Each number is 128 + 32 x the weight over its row's rms, rounded and kept within 0 to 255. Layers, rows and columns count from 0. Numbers have three digits each. The size before them is the row's rms in percent of the matrix's.

# layer 6 attention query, 96x96, rms 0.12, rows 81-95, columns 0-95
088:121115130086123139123086079078084146132136143084205112167121200103146175092153111129136116124070124163112136106119151166131105154147079130118081154170127132058110129127101156131146160106094182159137152085163159163142123105137136133133039167141181138161173150043107091124121183115111121161
087:090138130162163117132132140089179152141124137113125184136119129122065151132055152096095108102216044173098141121107160145136090103109123164100111109119164176141108170117173086115111128121147153158130119131146099154132182151116212124123112068117160118077187116132096146193088157156096126154
089:113161098132160132168160124180156087039092140096092148107104083176140128171122138068090099136161059145102166105152130119144161160119076108134147158144126146092103152101137121186145138150176137119167123148066089100065150093101148145108143046114102184116171123120121125149166151116146122186
094:151129149146114141135111148156129215123151131110147160086108156133102166180114142090170127132168155176110130150179177163149121119121186094131095147190121096108109141200146065113161119090085096061121149132147122130082144097151175102083124153159072098100138079078069110167125143118127078153
088:103129084120177080183198075105089128145068127119132101173103141207127212121124130146080123173156107095138129127084109080149078113116162132089117143150152141101160136156108155150125109104106130127111151148065149176115115091111084132124093138145171186183160158106124093095109092150117068132
093:102126146112122093144111107172123104124095186149127099109104087150111177197190190117232108095120095061092082131136116213129155109108099078091095109122165121166147103137115115106145109125151143139128164112107139145067076101078165138158134159102131123137122115141139179148152183109159102139
085:095101121108097160120096122122030187170130155142064102136069141100145119125119150137120149110117180155158152113100163093103115164151116131090192101103144132148119124158143097131105123162116138178128107123101095134156140132096193103183191119192109092134208133078067116161103103165116083125
098:173159133120094097077057053132152097097089153141148115105149140168089181125123112097104125127093068138104141170166076158107113093127132107144147151110141118208158103121089183149201131136088141145111117137132089160128142199093128114188142090137117124031134122127125125136169118101092140127
086:098102143120161091134125171106164109094190172164168097074107101153131098151148143101147143127120144086123080132136134179142117098104141209121111139129153164158064136035109129134169140157165084055113136133105180102148115124091111142144097168195111131140080123097104056124126095167118151157
091:160111174119106160126102076136092148078122170117154162140086110078152174124101140125132138118142143130073113145083148121164171127077081110095139132160071171119121069129123107137152153118131141206136079125182101142145102204141176105164129077098188152104150142096083151143111182140082166176
100:147158104144142090091120145131080140137122111134105129140142084182086101088016101108035138114133171168145160173176114146123151149084170123120117128102189147139115130098153128123125138141168155123116125158079122087039099131138135154179118100131073173137148173125150171130130128061142119103
095:130128114111104163117109205148125183135174074159134156217146131144103152195087122082094136074093102098108131160100172086084181129122093157116137152121092103164146082127137093118109146157160143144182102139117092111049098115146125102122175185075109146082162132144147137148113105079134126108
091:091129116138176137112088165103160087150109114140182079131156201137102179083091123169114129145133098082121170166133081159100144108107190125130103147108133111124101167131146086147123126073143070166074154113096114205164171134099115121163163081092078132144124192129082087148084114169117129120
098:095130151147117066117064173124167136111196119103155117116148137153118170090128160088132071080114144115156112106205131097078125108134127186097114127143091117092099115104109096141146104149068103117166159096197178141177205093152112129075123138096087083166136158091111147128157094160123115145
090:134101173130121102141116128147153141161064090112102177100133121069143111147102122161175145146146140176159127197113119105122067115105140099202110092128108113089071128141159103133072158068062108138167100126118111139154092180168104169163097179141170144115095119122081122154105132185189171121
# layer 6 attention key, 96x96, rms 0.123, rows 81-95, columns 0-95
085:101127156132148130124120114151134059143069180127079158115162152166164121077142201121125116093164146095080164147182145138177145122133127130116147135150113130086150147153132120158171111119122156169153084140155169193222155105150113145125087113116122091083128071154068120040153136118115165107
091:132113142160121118138150144078185113111120134153128147110136093068148125159125093119128145196129071117160105101147185157086141135142183121183176146169092091120132137155079104096207157135103108096156090085061143135106141132161111103124126143080065168125185090180155084132157098097105150075
087:129086143093165088144145151106128107152179099091156139090116126118171092146186086117125209145154091082106093170099147080083136131110162165158186150164102156066163149105109179065173108099176061111135116117114155112135104165097118155171107105106110169123168143142161105122186146091104141130
092:107094117132133066149120152112162111129153098105115179124116106159131126172094164138153109125122067104159100125124163150086145139132114143203164121115066086121079221146102117174129111157077159137211162129041158108102146147161100134145132139065138127140140102115114150152175115060128167124
088:108109158099087140076089121112125111143134137099147110122114171094115121123219132075135121122181192187065151142190133087119130176099104126175181122088129096069171109113073159166104144136172130100145108143149141129098129085168146087112144164092130106154082155097080098101148159158140141073
091:081107105134187093157168184064139119131151098125125118143122130118108086088138153119141161192048121084181132114147178147167108135080127115153152097173058113136141176140108155112108181103165132113137118130123075114106152109151176179090100108170087176142135121067118122106174173104089167130
082:135121207106113116154168094106078099141152161127177087096136117165144130219083172141148150152102037129103095162119169120137153175108080101116155147133085120184131127179122110144170121111121132093134095111126119182079159140179087133120147126095099155095169085109123128094135138149199121097
097:060145106125170102095182092060100123154120153116115156149065142076122105169142165169154179173117118069223129121120157130119101143116089126039126165168107084121119162066127116117154086144133164128119133132153127148146130145158110199137121144121148161182130127159163100103162142127087116101
084:072149188148123119139154141129112110102097117171165083120116103123104137124111123146080123124142109134148130127145118169143125184079193124087147121097154121121164089080127153148137116115113145169186138092115120105110143088101172168153100039110104090205108173059188114097146216095104155126
087:086135087154181115171102130062135090157118092130139115099148092144162117119138178124099119108076125081132141122135196124124061098151076159138105101157090113127083064129095136096144180136135151128111103112113159186132135138122114194126100119118113106109206129154120110108214068200125121104
093:139118105080095168095175104135163111065149120136183132055136130133110114101160124164174141154151075178102104184068110136095108117158107084089115164147109103100162144130082139150163140189047105065120179083136177133144109129125116097097141152156135156134111104120186165166169136116112093119
097:156122119141134107136135150086126133117196188127086136105077091084173100168137088138155117221070157125099088130041136155075085133113109101098186128157135135099057161196107103100187112130100131093114168114123137082163107142133114136118111093136080131138150162124130182122122122099138105128
093:078098166156032132144108093142116108104122111147152174164151125161079138171141076122119096117114203135164152119182146148208172116141112148128137120163130107103089106118112148155117186069085163075195137139131122055084145145155134148153088139149128134093115132165172143127084120112124141084
092:141178121127112128134103133126122140091084137061133187095141090094184171161112130158131136127156152035121085151156169187125182119077126128155097159206121149118085154156144106176085096161125092123099125115136140073065105172093131167149075087132109108106116102129158160102094113084113123109
081:169105074193155143101094125096155136162102144107155148163127130177080153117061162123128162153133102185194118092140146080135056114137148105128151094107040107104136148123142084154051097125071085139182144119143112130109133121122106090136152131148136098157138159137053133112153093111182131149
# layer 6 attention value, 96x96, rms 0.0973, rows 64-95, columns 0-95
116:163139106130179169127099067138140104137128175131143123191171124117134162082119151106153154129087158176137102140071055089151135132136087119164091180111109132130140117171121151092185083172090084105147148104165164101128122182125106152119080173155098135155170097057087182144095111148089170132
098:115118116155117102186131149133137087153115122127103108112105177077097134126105143122107106121103123130112113183157143167128111125162115158176160160107004125143073100089121193119101170093120193132106177178100159143147181127100136122175120143130075158154151150148087104149093122134118064199
112:106139143150141084143161132155162120109124064074141132093052164169109145123116100150108145156158113116107126163098147178143141148118171152215120098147111181161142124166150133158085151138155123134182051101115139125116124161048125104147150105139093192093087090115130197121154123093059129132
122:115145159150071106118155201122074135132152088128106115171139203102152123100113158140163080111113109113091151119122154069115129131175137155130151164154136103184146148077085158132122126164103117131142105074121147131123099216064108127125108141123173100150119110196188096103123127101107060065
113:110172126134165129097162177156208094127079157127121096103112104126140133127126095105171111095082164153144161139130105097136101112108089120146111130162117139134167140108079144138137091151126039088183143168107142106100102225200101216096105108158150097123156116138092174115131098105111118096
101:122135125178105135094137128167074114191151128112123143188154106131156151057145157149148143138097193151093104086164181191132184120111131103161155062119081191091104115147105109121075158167124126107144080119136159035170100121076145145128084130114145151139166148117159127128129105126088164124
115:071108095168120130135122060154130113181106143135108097093148080097118114103163157122142111087087135125098117153152172167156146161121148070104130072116140161106105043145081159154133111124132178108128079128168129078139076116115113134189094149113126135131098120128162142142218174201105156178
120:121125095103130095112118066131095134104119191171185181180191113132181102132160103076197136114132103152117137156181113137104134182165109088177118095124097147109146110129146179135174173129111144056122045089165154107172123082129098103083120130081152124135100110122119140140145107154130176122
103:099165113100110134111101138166149173040193111152146159095096107167093111145135105139140162086094128066181102100140131141145113103060098117131135115116077126120090055129164077183139156137104126152103174171085123156135100092131144128202128112158120125115183133077172122099149125150095185115
109:118141096150153108152129173073174154154152150043155123156174178085134085081115120134127140116098145179118126141111115132151131159125112196081152149123112111152112119143116130143070108123091131170094101125134095081198138061150184117135164073100138083148061072075113121171164121109135167118
106:107170110104105116112101174153154047157067139090122127074144153150152148134146181131101106131164122136080083169152163135171132138131127164077131090144136088183118180162138139151142080155168154138119225098170176115141154116105077135086091126117126064101097102174148116116114121110114187119
097:162131105188108072138154149164107148078096143174138128109094139134133103110093126078153123154135163069110172085130125074105158135117192128119113130180120151104229124118147076183090114129151158160123153188101090174104145105171137094138108074098126086135119102105166131086161173108159162157
112:180085119099151166162144110128068171156101080090092087126127147133088100076175129121192158111093101071110107176115129100148100116144120117123194162089115131165146086207116190112122078101089116144173073122143117115144161164088099141123179187108158132131119092105161155140109125164102148121
114:152088207123154144128152093139127092212089108133074108119160186105173177109095170096147074119047151166086122173107151117093139101118149132103145149091118101105145155108129139144107143144178116104097109167149123037087125181148143154137103095126162143115147170095103113128084110116107163091
089:137163109089143128086145205107201164123088191126136124116107100138128117115116158133119154151132124062138127177131080170158103107107099099115101168178142173165118126134183107122120178074122093163103165174136162116080145049157121141118145099082115112076105105103152170124087086073168122156
118:145147179111185146153162106151129122107078148112166143085099121103141090143105178133160139087121143142139166157085089140083155071078154177121148108153166171185132124072105142129133085125157137079125134119159126119067148113114123157168093118161105136169016093150114069173091168111107129128
114:078119173122143095211140151148122114148107077043105090123087124105145168089176146132114155139144221130100102187134083165157081082104139177114146129138197129181120103159115136102112116089174105180162158141137092108140142182142155129102089093104103092113104152119138101121124134137138092100
110:158131103165138118159102140095044171146125157091159164146206108089148117126105087087165133091108161155097099089112079107139134096158134162148169135083079098102155120171112160159116121124165124198152082155156140111105150138106090142111088115137105136169110175034178162130108095118118093090
112:104160118134058140095046166125152152151191163134083128157154199145133123089118179106137135088109094136116104078139144134124123109126116131101106088095111154119101105066112183105089092097123147133145171154114179106200180102066138131145140156068118115117180153136158088106131107140124169067
105:079147139107107137163162103088161106137154107070094108129125050115116130176144122165111104083125136164140146076180022162130120114149113131134082151138160071102084087164155079131141194140174128191085146167164120096117129061147174115119125133093097127155134118147085146126144105109138096147
105:098123092123135078122140128139120139148144099151192164071066193103127145075192088086122114161144120134138115157119121126103092146059093186142114144167166152158093166082106152137136170124073099108155087090165152097118120127044148095184127139186168159152130115098163091100112142124138106159
098:101121111110143172132149104056138083097145083161123051123098089133150141192115112174129131147066136096085123156089121098137117096183165074093106098103149187182104098097096101097119159140132096057114068132107136171119148169142105139092098100152100165117106163132126098144139186113169097160
107:152098107120100125081174080124092092089090170179153092158151208128124120153178092096113157112129069092100147134055140112126186137141129091166122111078122154158141120146129070127091179132094105106106113088072149163077149156191108136161127109134157151125186132096130138133178149166097143091
116:110161164143129130150160097200099159118108109074025168114084079104151158138156122154095137118135116142184180175132090178136125120075155162112097110141122142105136086146114163144064089092159110116179149217156147163081103104120132147126103097101124154133108115085111141146098172102115159155
114:161146136161135173101156117140206119147203157113116029094149092163080178104151180079078165157106122147093064106124107103172109101134135119141157114106109128161102095126090095121171124167113128171184062111159105090112157129150137088115132089130148151111119105150122098121190111118165133111
098:113117123069108104108191087116120134113149112135140111101099060150152077190165170189186131149150133087146155171122102122131155077175077160031091125062182151137141131091119137114099087120137192144089167078128137137160136131077136171122116136122131122136121108144137138142194144100110125105
118:043121081108184123111059128089193132164090109123134098140150078112193147125165091117124150122073123085138172157113113112151143136152123145127157168091184146143110116096130125116126102047128134121128119127114112169115120222095168110171088104132174135139167075148125150108152163163155079133
108:193107135167143127129073174106136135130146122132145117081170138094121159145057168125114091105148151096142120084177163109158122088125182093160108176143149122096088210100197055114121113119152155144132142160124020126134146116082170125101141094123112132161172150118100119133142168126151104164
101:120105156085103083062139096139096092155110095124149103151124155113189131120131156110180134148098200207123121147155117098120138114125147128113156124160089097070148119115169143117135146150143096050168111113125063100136126172187189165154162108087150130158138181204113133117117104170152093168
112:130209143155126194090136217129142132085100121173114140137184106134116143135121108157149117152158163110124095116052212095126150114162171120131132098130097156120144079144094162122095097145150058090077168145124123109137078123152119130111078094096127124121153115090199109119102082109151099092
089:095081195136141124112092111196140130138103142089107103044195046150101188132137090129103103151122137147156141148151116097106070138165118141143137062124083099133107141168173152131154079154121095187114120100152101164173126140157115100144124093160145135066158120168171165094164141116134100149
100:103171120115106068127156181133103107144174099110148076149188119135135176106148057130114107127117132131093132099105072079111106139117173176119131178132061125103150091173106173133115109153137053156033124176123133107146121111089164096109102110121114144154156167092150126106204095154145112129
# layer 6 attention output (transposed), 96x96, rms 0.0973, rows 64-95, columns 0-95
121:163132136148090105149134125119209138121150156135115163176127122133166170092126129115132125061132109092161079128147141070131118099101126150145108133101117047080091141145132168079159152143124094111136142138216171087147174178173117146109109108143124072122135099072168115143118055153070187128
096:132128167176105155127136116086071147169120166067101172034160087126113155124138111084128103080069107157152220153132115066143146123152097109153165124112070149134122132139130147066210101128139146163105113125104140126138138112104127167148119104109121173106149162168104128145133164183127110074
113:174147107106106142136148135124106127080141163105116143200111133132100180133124094180157164191118099099079154097105138162069124130171168130184121182061142183141121118171147114098108111175080116138112039181120139129130137136140079072132130104112141170123148116139101146103059179118150101088
117:108141157146141139128133106100156174135122143123181123098136121055125122091124138130110076072140123083150105167157130136081124148141103165154116189152215156138193181149140153104051131101109151133115132125091094169124049104105178175104107114076163112098170120179110111137099179089097132097
108:081136137146099069124089132155200098151115129142165111149144097168132149124106110117120113118117063076191124173200156105126138106139116125134081139138098111119089180160188098138044162124116124092112149145175157136133082171147074199144080115127138139146141148138083160082111149094076164139
107:154103118094094161135138132117131117118176166163098125098090137098151113124138138121167124126070152121114089041092137123143156121116160132212127145104137092196153113150078109080138138154113110120164144095170107130164158129133143077128154144103174129007141117126192125088155125123176199132
116:154109050109116119147141123113145080126151129133062157105112096193077102171169131091156132130131129120149112066127123111160178120100172108186101116113139023183117085127121119127154097149058108104146136121098149123136193158085153095143120154137137127108135137161188125158124153142205143158
121:146114168131100124145114114110164153128143145156111090149111138190190094126151175111148122180184157117157112107088131098120129096146150133150095085145139037111135129087117129103168106168132097084136131060139132081148143161095198160069103127115149111110135058115209152157131106089187084106
108:128147053115111112170122151176099141078124122105088174120108118098027082171150129114147139175120080155128213098093140142173145134120093112098165092117109172170109120109113097149178148122111099135134119136104095143118149137143089148168166106172192154120163105079139124119144145048116137178
109:174140115187085113162146123125188142184063209104112100125122100101107072160130173105107134116144143177132098112060121137157084152105099101150098129186170129091106175144148131106100131142151126155112141146084130092175142139133127170145109066177097143091166080125094123125098132157164104053
106:052130164138115098177090110161121113121073173148158114132175108076139128185135107137130136089124144114188110151161146155094107119114117130098095133059152159166123138114149105165069099186143156187109148163129142114130110116097067115088112058145155147119131142225119093140114178099169112096
094:135104174085174126099115118170068127075132093108173151122087135140124077137105130102135143184162144102052192119098126203170160125120164063131119116169155186111108160104135139176116095112115117138128167117103102177105064138158144138140151080146137123143158157096122192094100140071117083126
114:177120140125105153141169090095187163118157122133114125144120125170066152048123153141160066100157091110122109149132109054087167156134135166179150125098206146152113078108114147117118087156123131132104138126103177103150176158150124119106127123153082068139124102131153113113049112206130175106
116:146072146093148169097106090115125117129175148147144116108127120108193187117129161121144102089084102113145135129143126040138129127140163137178128110138141055172105085137089150122099130110177151120129148134191136167167068116133110115140124125122109089063116229143082109158145123191085165167
092:089166161123065100180077146141118096143041124109112106140148113097152126118128098131115162181119149174087191131111140187134124111138065127129114142132104214097091139106196082186109154135168127136105126135141140114141123179102076161157106067152145164159138100126080151115114098118147073127
119:117103168136125098160115155079113158151182137119117126124132151095143167180183173106103114148111128117167111162172159084105077118102165137158088111105080116087115116191179119129060144091102127092107096142092136165123113149148141098167039062121144148143162116144134123135076154219143091150
112:107131083127103126135141130169149111188088138109139140132187128139117175078124111182134141095101170134136129112137130101097112129100109101129103165090105164165108158122154090129079091125131146159099141178112201175154118114154071076147092091164101180094106171152073112106056167224128156144
107:196114158158131134138170103141171169145165121080134128112112129100153128086125168117135081118124144090142144135108153071119095105092113098134138133092209071150132182127203140115132145135085107143093155089157128118169151124192134195145079105186076083100139074068143099099116130159122090101
114:101106167187080125151123156147134117103109160124083164057142103052089088163164146133114090115117138129161159118112135102167159155130064141154147119121127149169164151070067125099123115099140122198129164120132124077177141096090164151107151135086163096052148135177142112135182118093146184107
107:116163092135132098166121160163116112203115118105121111104155094112106152143138142120125175122078189187099125102130092163163099129145087074080125141141075043141098168115182075147160143084163141161111119114084121101106128098116070161171115184168076173180143091118121101133153138162154115148
112:185154089133145110136100160098117181122155174084126155168137127160157091077089073146129153123126127120113155134144181187116112099105113155124120151116181177133171110144074146112134112134098124101114051183161143193116084148101191069125116076086174137113133144125111170103095149147106076070
105:113152117023176117091149132108092055159146058123135114132172142165077142117145085168092123120146101113140062109126168124120146126115144145150162183167057099133145089186123127131123174125090127095115154126104137168115132160146124112137124207121154160164098166126090104181157108153109088159
112:131113152067154197105116087083127075100134094159163143190075134178141141124098143158130104157161101116077119104082167123151174133148157163122141104156124083114148104132044148130165142109105086093153146092163093162103162147158115122114165115138181115163134158095164106166159068064074139119
115:102103142125108112103136173123134153121174125080079145112133103151083153160154133116163191160080146120132201088137105088170080175136124108157120102086078133143084136129156069156087134155073154160154085133122163151141130128122085128172080105095107120130106130122145108137069164217176176185
117:154144074138116128157163125149168067119111154145131120121171142134026184130110086130066141150156110132121031068182137175130151119082145123126123191104149094142125136101121155169166141154131107110104179147152134136150185144110086064140157083132112121107112143129065121104167111109157106158
103:077130133114147113184136165090131115173159078135117100135134131094074154149174172145134099115153132148167095112097122097097135096147096123135174125121088127097101116132147162151079122062106168142108124148045111127118168137072096111113103216134150122198134062134204127147145147184128176108
119:122137066122121149083131164120142109162053105133116170165147086219092139097118076146161108060119120107126105121112143173144172111133104130089171127163148097114111088138119144098121139105097138092139137174124161136210129176111151101116135224174137127185133117121103106140128166152053112123
109:113126083129151175117103142202019111109109133108143157082141141065146146167084124090161097098106150137078091132130151161148170134117151073123152137150123166113145134126125156111187141102165186122126098165136094100106077112134161116150167199170080126121099177085091138109186122152102109134
100:112104160119126144103091096120116114182151116189123073108137094144190153083151129095131088127090166100158111122140092075108131125140146096108116089224131062151164112118074125078137131094164152080115159129177162175119079129123162123110157182138113155114135206133127192094116137148141181145
110:112116163080108086121142123095166099154104104138134111097144115088124089130144094116091119158129108097166152139102146159133100150068095124219102169170144172172155163140163101141081159150103144097121162095148095124135108151148087197117164097098160113066136123138113079167131189069116134221
100:157127061132132119097135158155140085113093121143139120160165140204067153114110097144119131166137089137156134125179101130068145111103162099108163094049163125169117114056138132193169111156119150147147142176152152116123127084103095094094143192156074108145108144168159122104123148102108051173
100:182148121118137059124141151106128122182141124103151131099131061136058109065110105130126138118146153124153145110094093143135090106077060083155125191192160121173136218092124137125150143095112149169145136128139112127147113118153122209118118102150109108083163106102076107180147198126117108153
# layer 6 MLP up, 384x96, rms 0.16, rows 0-25, columns 0-95
104:165125080150160129139147129074183098093182127128138146119115155135145158207129146107138137108101080074130152150095147146096078125152149143075114131157085137157122169189060086052149081091148105148086087089152147142115106061124096161130172145089131174142116133116180130128174120094131164097
079:137093106134093092107117076163128093127155182101100109144145123094150094182093136138125113172121124132132165133141177119116075171097198084118142099085061123094084167156132140137157060140186118136182184120141076094182189158103144098149160097128084168113116139124102166174121110133154105081
094:126154120138115111140139085072095112196152175128156179079078161120080125130141159142139159098108152178109121130099091190081094148114122166109155153084130137153127149137111126055130130180069151095156136114201100078141136061095108118183142170142112124117115130158163110114140198176131080136
108:087164152156137053125088139112151091161118191116133146125157137081167134181092147119157162145094147137132073162125148098131102131142144133114123150135149113167113141098067091122151123077060129122097126104196178109086144193100100167139076114085152132096118162134090105136134111154135160022
111:159141149127094097121177139096171114157113169133135130103140059125138017153103128136148113158091161140136070145157102147133133143164116108195119116159062079143075136131153106099176150116174113173132156116112174135153165143151107185171111126094131123118107082137081104100217114168122159145
106:162152152110123072091120092105086085166155153078198132135152139164127113117156164073134151167104161155210124114116126136143143117117146159102173188159142082121110169111115131133119098132161099094149164147192129111147099124112159133194109110099151208125116090110121049130149112077074122086
099:132096135127164160100147143125125113152165147102167145080112133090126112220141179155168142172156043075108078108112166141131083150138115114114190084162122118128107159149088126149105133072131119126123103134142066143097066151137117153120155109080155159129197120111115067108137198139073147101
103:183129145096183085067114134078112136129192160079070109104148096166154108118184154139195130133086138123136117129103183102128152114122121093163108147172128114164157133132135134121220100106126142126110057073157104136128135141139129174174160079099120182070111125140174139086175115101121110119
097:164153098100138164071120092095138105185136118148094171101102064118100129181130063165149123138086091157226099133123118160155120149109095127149210101111163087161164130145102089107132175174137134114159125147136135071142126114097105151176110158154190159124139117108137080144155115078149078117
071:140097109166201105117096163093151102140099121156159158142183168167111165154083176129079149113130114182165084153166167117134100172128157091109127119160076086165127113152098187044150135155112092126149101128108159100111181128100165068094077133089138122135128091131066110112127129118143171084
093:164127182126170137090123169151159101150139140144091124110148121106084144085140041081149155141152067132130104187039128073111075172142162102114129123133105113119135110154141148117135077123176097125181149161114159040121131091196127089094128112093116116154093170106161158133134143132097160141
109:091130157203124133141148122106176076124097123054151169172102127112134143097109114131135125156126143097148085196161157154075141148161149180118123124110146144085079165141157120078098132176129151112190116172202121139171132127079052119162145118136118159130099117062080110112149139127072140092
109:047145142155133143116131140095111137156134130098123174091098142096156113142176036144171152123068155132132161142155122127142138168119172111113195184155160164108068079113094135126095114114162151115096049066199086124100116081113099136135109096130135139183138116067149102098123138103130128137
098:120104108175166099134127125140143111137144113134072135088111154091034099158093119126167110131127093103151088167095178063157127171179094125164116139113093122100089154151109152111132189116096111186160120118114151152113158194140052137116221093110155108175118093149119131145123128092075151128
090:161122111168153132153157069114090118118121136149132085091112174120135129174099186139141111167110127144116133129103144168060082189141220059165172091150110130095118130197120095129155165110086147121179096138076155143164133161145117102129180156152085209121122098100080130121118115118119149157
086:133125152163188111152123123170064179181077126066114176106155088070096144110122128136181144127094169152127079190160161159132080105116183122139142147119166126128133145118139144113086117094110203066116117138147057165128080127123065165085108119132157126153141132150138133134105136084080169140
103:043126125155175083153100200102166114143152176120058128093135129137121106084131116163140167127128059104106079071093136164149139141161145073146090123137110085118133149142112143104168142135131110143164159105150158130183128232164076155139123124153114152113149088090103100130125124119136186087
080:100083115143150089113117081053100148120136183178180123168136173145140046151139110098090111133139176161126103105174113096144118116160141142108163126130112122087101112106103148095177118155162132172093117121151141175141097171169078174137098181108162136191187061145117115116170124101114089088
085:146115130132118104105127168144079139138182137145177149135124114093132129182091119168175168152152155112122120161176138155058052182118145103067123164152131130129041186151150127140123131096072104078144079078126077120100136151122103144108118102094121163143126130100145091084119172172067180115
098:167139156141154142115117156084087141205129102130073176111126146118168116099094146153096137168106141079150117140097184153069054115104151082116105145197124141174115173136079138109109194121111162123076123102128084147111176143144186143161144162099106117158113158114176145071140150114125066100
104:122128189120091074106148133147108130150175160117106149142125150107102174125175181145116175168115103090122108087096079075071153146152069102111119211109091099168118145141072132122156124123104120093172169072130194061177116115138112133136147094064125144166112153125139104099157127179106152143
098:101101125109125148106094122091108102095127138110155178090098090145143073105166031135103172133115154119180136141092072143136094201110155129098096106177104095130146118138106124152114127138161181149180084184091103144126189073168156097152118147155128171164144119087145166090176153135091159167
088:086114163134174148127131060130154156164121112140067113098142054106130083135090091138176144132085074122136146151111184220155100149074136120125131143100114094097058106111134075108080134119116161096116166152105141184064123150147093195161146150134164158115157120088138111151155142142119144157
106:121140126132109082100170152143078165147125133104072160157116187085119078148148129156086116131124099115177112148105150177125123157110150140166175121099131115167132123187099171082109142120157110137123154132177120108216095172080078185138103108083107116127137117165162103119142130084050061075
093:094120164118122132157128147123134099163181117143135080124101110151168124158160110119184156130152097150200144082146085145089152128073100129121153093115152115145067137195055181085170064115138122073096149132143161085168101170123151161157118128112078116166182190080119114118140094125139126176
094:153122207155201104205196134144120118077144122131095149135060149127114077145156140164143141120098164093169124154137091117095113089107123129128157143167133170132180095191066149113149074051166104140125136147117171138085115129122093137121170138111077174127110080145125123120125137088105085123
# layer 6 MLP down (transposed), 384x96, rms 0.124, rows 0-24, columns 0-95
088:079130206153088134147110126166099139072169128105114094133101156170096179094128107102126129107120143118075161058099128076082212094125119147071134092176168131123149148157106181161098101119170178128121151114101139099152183137138087100144157147147159100112102153167127113121152090160102115195
092:093107138056194143102110160112108153132112075129143152134121119138056084094127137170147128079096089141158146165161089117129130109142048133151128108130153082136186080139167082105119192155103126168103135107151172228101134095123137171168131159118170136155126116142131099088114158097084151154
086:141116094092089154147140125105199101107190157132132062084171103162130127077071117125116121079153125130139155087106151117157126157131107173083128171157134157143129153105100158167154137158141069163079158074080103166115128116134149113148113116123175053140150104132183187129129109174162058093
115:163133166160134136129055114157099083135202115104145101102113111185099125138040142157128127103107128159108101178096138142111168150193161101180164170143154128109125051112172113157151075120089090121098144169128137096128168134129075198102143131125159168115093090144125131119114097182098112107
112:114123121106080095153104135126138134113106125131136100137186196135077158183179159125144128121135106144105129129109130110161145128086056117180160105091147113188117168175114103119107073125186118114121152108144055184108168177195133077152108154181145090120114073134156111103114080103167076106
105:160171158159067143087129113135095074185139174144161127097139097099139163091131143142091097112150086162142127101189082139151129097158103161097139124137161081090173110085104125112157099140092123086103126175201100157165115147170135163064126094133098142151175163127083095111072077159161151157
148:163128158120095180109047133083125086171134199127150106149162146122119112168152149108107124126119152125131123101105124125111125122093100137074139180124127103115127187161036153072142125150114166093146124139164123186065144153129113136103092120083133136176137172113103170026118175139166120099
097:101132161115161114124093189135099158159156068148123178059099121045145153156109155099166157083134120098160171089089156139152100101087148118109095117133113129176130108105108098089132113130112122183110109114160147166160160175170188155203107092094137111110116153119072133124105073128149152193
096:083126161134158123160142168100178118115156157131126141140139151126120093090126122080159079135098204061118126148177138120154143089144100107122091200143077099140125194101187115122158123090122133105107134113102150155099102098158141152076153146116105096183124141123158224078162082083109075110
076:124165130096112112130098171154144142085170179101121107116113154115130085091144116089143067101139144059094148113151098092144132065105102150088131146109182134142182160119164127229101106078171149142116144119108137099107081125198101190178181129122122136132130136145189174077107098151141126139
098:116128057122106124183111143101092139091148196187116144074079118088165101084138196150157127120100168090130172067168147174147185111142085132119127125115096082118127185116130097114129171112132150142086154085110147160103147153137135203123116151171159121114154081190109112091123118126110107081
094:201109201158139171174181140147111101142151092104147117097094140129164191105184103107169115174109152160149087118121148155143089111120187156067081082093109113122134136111177075127107155151119082145153109196119103140131107087087099123115151118116074141095165109084126108099120180158122135080
089:148129136121117151169087079140196131142197191120158134088123128061222112125152092142123107120096073169191109096151108061145126080099133168134173139108136105106076113088087125124171115135120163170133153145068119063085136125136134178158097131150158121136120149127104108118168108095154116147
083:119154122138143143152153105144124178074087154158163118108038138133162176113128137106099178102138134144193148171152116154162133163117130140134118136163157107130079096103121131088146120063048198113170125155076117100139116112083135119142113077131121179102036085135167156096122168141121109092
085:095207169141103121149121136125210163171110151127063117178137132131067113063117091138138056073140198160146151131140158116104124117165134170109174173137145087174141109094092137096153108090129118120086105092163147080135091119101102143110149088133137072177111142143161130128110115080149146099
084:171093119065107100151169149089113132117147148175072139159101197172139170080167149141092143152174066089086174116076154107127123163130113155134092110065122138079144129143124095128189152144117113121212182164095127104125149112138130102121159153108138068094178154089107089117102156151140117130
101:085150093076108157117153121065091144154135125117072136131125058104165106159146165109117191142103147168150116130164051091129093112110173136167095094169170165138119138129163108143136131120136093110163145156123102171078120102177071121147111155181120104149164164103092205052127155123122167129
091:149154112122109142152134140208152135088105091130103146114128109172135206151132133118132149092115107088162166162142131138105158142109129084178105106133141174165116084089181100146059110088108074083144187141085083090107119120138129078171139117138096117107099155137079103205080140141174159189
090:185117081147132141100081153121062110176096112154122128129165118125130117181079141104159149170114161095124062215154102181110130156128111071108160116112112147149111151178107084102136164085135121139137084107121094176070156180165110110107159103108123147190128152134128090063141142148117189108
105:115135109209122157156114156095134134152099116122120118064146194101081106126129138124162134104068160072145131126166134109075072116136178076142108140190197143152088113100134087119139171094106183134159145124153110151112152160173165141153182140096122178122114120103061142050133138097140099124
108:177182127119137131054159162106143095125089138159137154105125125103163097138150106159163112149137122111147127133111137096102090150129151112046089095139096129169093126085059171113130140194138127101168179144116146151176148095208128096136120122114117113194108120149077090179144047134154137074
091:142185149188091135145161113099125139126093106099096155136127156078165154140113124115095091076172157120118120056107152215125169148168146110091151128177139079113104190142138170124155127105145176115130140067160162086136094095112126154101090103116129107078103074187095146188132099108147100162
091:167150138145117098130117192167129147143091166147142104118141134164159157137174182081114105096154132180085121090118075086116104112118148104129167140031156145120198176141109172145118081120084114128148122123175110084127132072146113081094105123136092088117142090190113156202115114134130172078
101:163125187103097117162130077109189106088156146156138141164093177121108097132167112159130136090149080155059076084066136133144175086116119083109152091159166087127131117087146091178174124141111189104136117151118127142156162124160176116143103099135124143121121144073106177124171166150089138046
086:112151079057080144171096129163084138127113124101147095119098148111114171174116114126114084141131150178111109136117130123128118097138120162187112085106138140116109115163110132174157155126135096213131094098098141069151105110106125136133126057158105175185150110069099149175197229137136143118